python train.py --n_layer=26 --vocab_size=512 --activation="squared_relu" --norm_place="pre" --norm_eps=1e-06 --rope_fraction=0.5 --qk_norm=true --extras=["local attention windows", "paired heads", "gated attention", "value embeddings", "hashed n-gram embeddings", "a smear gate", "an embedding shortcut"] --init_std_qkv=0.0535 --init_std_o=0.00742 --init_std_up=0.0535 --weight_decay=0.062 --decay_shape="sqrt" --doc_mask=true
Each number is 500 + 25 x the weight over its row's rms, rounded and kept within 0 to 999. Layers, rows and columns count from 0. Numbers have three digits each. The size before them is the row's rms in percent of the matrix's.

# layer 8 MLP down, 128x448, rms 0.158, rows 43-127, columns 384-447
095:494495525491516509485484499524557478490459530490490520479507498509495483519498453518518540479505464494469495483490494492538504523483534519475551523503490450545467506512527526534485506440485490
095:518483443497502501544490503525471499520484528532492505501518545494499518501515478500473517462444488482508515539465516493495500484515484538505519510476526535499505479495515521484536515446503492
097:502505495552468492516458523482505473480506503494505510505462531507491519494472529516510507510468476433501504510474520457489488517472504587455480515525516530511520489504499495491524524469512494
103:503512494506515499524522485553514501499492483485491501487521509507419487515498508551497489561509509461491514484495486531469503483499507453552498481487494506504484489507486497492456485468500505
092:506520540508502500516495522421520488530528458479518507498494463492517491512493497509502460549477512534523497521516474505481513509509471528533446531484484525523457487482527532505515480491501509
099:557503479532502480486459507512523483464524491487526498488525527492529493475499501493522505489474472500501488514511519508532481510526486501470499488515436494494454519562486475507515505411490522
095:496508478515502515505507519491501476526506483488476518467512419487567448457507503483487528464547471432485532512476508494502521522492522472508484490508527556499487507496523497514509459497522492
095:473487491498463495472485516438483530517517502494506494506506480475538508486517516523504530497510476507494481488493502534535516524513513500565504513508453534491557463565513504483498503517527504
099:524494542524488508497546508531539480470559495507510503490537538513505466486510514464526475495506509471529493532542534505488503512490485487510531490520494483486503517541481530489550483460521481
098:460504501521506489481511501449459507511496547516474497491500501464451517461515513497486440492532447474518509482469461490461513504499476483503495492524457493496556497478510481476468489476529502
107:528488495517475493450492493514506497518555523489504504483530427527485501508508481498526476518488550502531556477458525513516480520464474522515489470529530489502521504499512472494500501530500501
101:479511530473498507520531516568469557508459537457472495482521566500523493534464462483483504475492486483513503485467483478497500495495522500511485470525463493488504496530494531517478482542501492
095:534505496480480497492484496503496477496502525464478497489465521491436536490531472506509486474492509490532533501489438484466489515490518432504506481478494523468495484476497496502526497433514503
097:474491532507500509491503516561528507479514503525467498525435460509437491501480513485511496537511477465489507540473496471498508484488483503479517533497502562474454503504491474485500495558510495
112:509521507469521506497560485507461542512496498481500504523520544515511509506512477530479485546518521419482515499521525519521501486509507528517502521499520528433466486508502507497468505497512508
102:407510500514471493497492499471509513533483551486484496481469482528550503488505479506494488518502534466515499476455492516497534507513503506517460454479550542523457484506483482508506489478498479
098:529510486553485492483512533441553473523522524459513501484438491481495523508481545499456515481476492537515522509495487496511520497480480446532507551523455523450498535506485482481531466508520485
106:501494482459500488488485497526507520479546531488513503512500494506481506474483506501499526457525483524504515522505518500494483519520532488468471479489482494482530475507506455506488514431495513
101:509509511548514498499495525546504484489553527521508501533475513496423538541504518526517502453473439482494446562483483510512522497501528523498529481493443473477522519508534462483532520456497502
093:464484565511504493495534512499540523492496498512553498495487435494546525487482499497482497453516483482494536499463563471521497498524506493471477541497482545471491471521502474485498528463532518
099:514509508523498501507475491438481493505498542476460488525490488491482477488519477470495509563530512480489525504479490511485503506501507511511556499493518505501471467483528489487504471426497478
106:555496500500517502462490491473517494505505471499475518476500413499511474496484466482507480520498504514478497472491460479487481489508514483531554508499434469479547494493507497486513502577522480
093:509509528513484502458548518493484506496570538479508508487473550515527494492499511539502490509480500521513499510487455472502474496496502499488470524508498510485503486509490449483494507505511498
089:493493475507546504487505520508453506477492511502503502512484500515464502477505502482496518496500491486506501512520495495487527482549492480479485521521530499566483550500513532503527526553479498
099:536489492470520486465454484485474511485470545453497510487540495481558527499499465513476493481521517476532467552517501553486504503493482493524496509532530488473474488514519540500545477527509511
100:547499523494541503504485534490522539484541487472494509512482502508544483510491501507518479500467526510481519508555488472544497491488482485494456484509508516530446469476503529508510485494484505
092:495487507490500501564500493570521495493474482493502516545555499528532499541497481465513452497494534429510466497467506523502501534533520515519533545503456523448509489512516477504487484431521495
089:507482520546485504521539503531474486524519476522449483471533539485535462487509471451510530503502520451511488504473501538489519493513511539495481405531507493464436460533494549498511501456507539
093:517512495473504508521522511504526453498480478457482514505578534480517482491516539507503503533478518476532499492480497487463503520503474423490492512522556480481546482550522532513513520482525514
099:475500506483474510469525511525472527490509484514510509490542509477432471520525515473516495550512455466481481517482520502515518483507500494472497508490441517468500504514501477513490526513523489
097:588507527487522507527533486526474505489499483490509487486500499515524513490476472476494490491485464478508511500501518484519487517475491472523513476524487511514543472495505526490499504504497480
103:472505508500440487530508481509535484516517489523494495481516564481447519477491522471517530480541561524491495507536494520501497500511500555511549501513534547457529493467529478502468482507516512
097:493506503548521503453468500549461507489462461492503501464490481512492516459495481507474522504510553520490479525445472539454504479504476434531475533487436537449508514477486486487516500495504510
104:490501520541487481454530520497478504509468508513528506485482464478490514488499505525503485458489563512507509484476497466461503512489496488483481536485482431504470477505492485498517498472499493
107:509516486495482480468450493530488507522500528431495486478441513475523489519507516505526483444485464478506478479535540508511503477473501524514480510513505490552549472500459525507492501523487508
095:479496494495500501503531472546457490507504515472507509487485432507550519496480457508491459482471504477535521505477488470536484476498487501550510460516477538483508488537506541475514499606521502
098:502510524543483507528501492468495488502485484535491502526524521474470507545529531470497463475529490479479464485467496501484491488513497479482530499495501478531479537534468493494494512482489479
106:504481494482503486464505486480495495496467512512503500491530564493478529498493481520513487485500488476488499489530539508525490487509517477487487517478491502459449488432504487520480521568493481
104:515509502523521516485501487474513472476542487492477505491553557500490488503501505485550533526503449477489460499469496488504503502508506519541459486462500551495551524532514510489503508563506508
099:453492484507503503522509511543487488504456531499491497531508426502517531492482513488505475452482564477505553517475487500499506456504457463481473520508484483520561490491464485493534505545499491
094:484512528522505491528481490530506512494452502474512508476496499556469522542492523466521477557488517452514492491463556471509502497495495506459506529515534532452454477492503516500482495525476485
094:445502520500495505494456454545474505511536520498537489523468505510543509548490485505502492493475519516491489501490519470508495494494484496518484459525529488472478549514479488505536487492468503
101:523497467503488496528500513495505515518461475483481514508496495493440510500488483489492488513478467465489479499479488463530459481485483440464540524533521517481454505461487456492512492508512500
093:507523504495522498484521516482493478472533464500525501464459513534479497534484501520515503490540485468530476506447466504456490517485511548506490466507478506472484527526512510497516525503525495
107:514497491519507497517513504484489487506454489518521493536458530502487523511495515454522525532475526521486507516500514488511483507521518532539512484507452475478526485444493532500539491463511491
094:464515487519484507490520508455543487501535469502503491522469548511589488488521517491488485501507535480488462521473515542495513518490495475497450550517516476496475518488494532521498498548502500
092:499516522527494495498452496477478525518496497519451493473509500519549437510480486478518472501512457436522526504479482498474483499527501503457474450478524475527484477497490541494451473517467479
109:511492474491508500504487476537484497512501465507535507494497530505527503469493563474500472513480554508478478493528534506499490516492496498444521515515534490484542493478505484493485480498527515
100:478491506490502513463483476522442499506500512446507486509523550516525495523507501504489498521504518480495466525518439444541499494515497518498496553486491488527456521517500496496494515547515507
105:476491510518501505492531488489520491513527489486506501496523494492502509515504546468539530513530550522478450529472513497468504516516485550487514555542591530544539507526522487517515495480511501
100:459502556541495498489512464438531510511504518502498505530461510507477515512493507519475442484485538524492520517510521488525511490510507515475516502510532505467522496450490504463497499493516478
102:473526515535517490485503486462472548501486483503512500519476451519495471515519456524470518475504461471482484497505452510495486486491532475503479510526469521522533498491480487511504468485516507
090:521495500467494502494516483476502449489505507519497495489454518491528489492524480545499520515507528491512494486490468516497483503535466502543481482510458463521498479482476488490479482431519464
096:548487510534494498524488525492532518504509501518510495545531511518540527494532461519496481492488508496531497494502501514480479505528488518465538469496498494458450530540503478512510503528483507
100:431502502499505501516534527427485465481502525543517505506459483483513509498492510527505477479499456524493487516477461526518479494525501534478513526521510515554534492471507530506464482488504504
100:558496473510487494489512492464526491481489513478510491498485502506474517518502474553476525546501513501490520501462478495467475498488479497496525499509498512505539471493475535487499490469495485
095:532505522540495504535493489497503505522489486487532498465510450464526508523511518503475505554482505529527512504501536529496511509477518513501506505485499542469563505483539498492480471426476486
094:505516516495519503492505489456484510531494493502488493484560549484499509536508559486537519546519484456493499469518507503529485475504514504506532499530525496513517502467487483509507518535506510
101:460497504480477503494536509493483525510499503453515499461535539512444536486480463498505518515507438457514449494463444489482515512538532541489516486514499473505527508525516503490491484496493493
090:470489517494485512437513494452567480499534470489524485520472477492473515526509505500499537509476488541500467502550506521496519494493514462448478485493501509494474466512443519498537508505468514
101:492465463493511503482508501513476494507487516472483493488492486510507465530519518464509513540507424485492534463437454493484516522504506496510521516510521514546497501522494497495507489522525497
113:477494515487486515511484525431532511502521511474494502505499567522506474471514536460501497519508453555486470495484494532489494498510467458452492561482470464508455460501482471487509488540484489
102:518487463492520505511521506541499534493488513477466497489464569497527523509485500531478494479507459528525474510503485493493496503482504535539540491526543430473480483527447495486507506473514508
099:519501490470481504491474527505474462500535510492523488494492589495563492513517536533478473537487492455508494509529532494481504508484480512521565511509542476517466503495493517518506473536480500
099:519486472521498488493529491518494503499448504498491518517492462490552520492499543464488498469515448432487497521489471526564499512513512536520473481468444509512497451468490481500509515527516490
105:527494524494538508551529481497474518509479475532480492470511572492482506456494496505479507537491471528480528471463508492491492496526500488477526514497553505513478468512483500503481495508489485
097:526514449473504496456486483450493489489465487499525518491532443491542517501513517453482489529498470463473489497498518500455523504534477537490500509502505531527548491509506518487512505499498490
098:445497520519512502523496479449478502519560521539522494536527534493498536539507493505476507539515558470465464489500525505498483472483507516503508562505503547514501494466506508499499506495522500
104:537524493494489489474497528439476513487484502477482486491516551491518490517500490521494504535503605480508527484489540481494505502508499528499525511507512502479494506442523473524489496496514485
100:539506479457529494507482532517524477512504523480500498514453467517587523532494498487473497474537469510514509474515492502531493509516488504487510488467473520470532483449496495479496514513519481
095:516491483523512494492523503526508506495534509450501495477475464510438499512513499536485492504438497505490525506530498498487496474468517471497537489515500478527485496534538479513519498542493516
098:525492485462517481493500509505517512484553521479517506523482439507466510482483501534540561489526505476493454507507522475466489492470501519567526503485412457491485503487473513493499526501516481
095:545501510471496504489498486509482479439504510469524506510542529488495479547515500561550474500500525498505526505514503493488485512510498519511491526474503447457487565531501485501476495528514503
099:488492520522491491479521484434496528513513495478481513475506508479454516499478515516515493531517488502511476497511499504547493516511508470511495519541427512485519517444494490495491497527507502
088:505491464497481501497521502535495509519481535509506494483481484543538504524492492515499518472514503490488434463488471487478504511512554493503512481522529492529475510512445502466503490515532502
096:538511528472493494477506489556495489488474532499504503523437501504479489491521494517500494512506504449524475488525508507539478511484482447522499532454529460489488469482494448494479498488521508
100:554509477492500483511519496523502485504489520519528486496480484477513478478491463527488487482484507499538492453479520499543507500522468428498490497492489501449505480511482471485460507509497518
098:512496478494496515472484512454506527497489440474496527475528510488497477496515464494506487474515482470483519526507463520539492511477503588506495487476530454428489483534491476498517490437503501
105:529498493468504496457493514507495519518492509460453477508513539500551506558495528514541489529495485524503471459512506496494491480528512538504484477469484536461483494484517504499492500516480512
091:519482508486519508460495494579518499503535490510518500509516517521529522460516502519520483485552492513449453531505511531453512498501497483486508522500475509501490483538484509530504511471520498
107:447499499498506496530500503473506473495504539490526478512478487475491490528502480496511498479508438468505455501463527439491490526508509464485489514505461464532499539507496476506519476454486490
110:506516486489513494489503501442514498505453509528504506507497497509497524523487505461521490478519455502496508506537479491480493502502485553491507489496470488509509488485524481502489499497500501
107:476490491503507485490477497441464512487497520496476496493498511502445463511496460484481511489486500468491495483504513515471487483536485503465469488482577508503549533444457470483500496484484513
097:536497486495485509526530499544482497506492523576499477486517438458450533492505466516515494448530458473503501525514533501499502484463480449534466538505491467491488492520465461500476482483520500
098:474482498511475511518494505442477489499500490480501459502491486502522511521522484478481529472500466499514509488465479517451497516498467522498542480469496425488470470534473481486531493453483499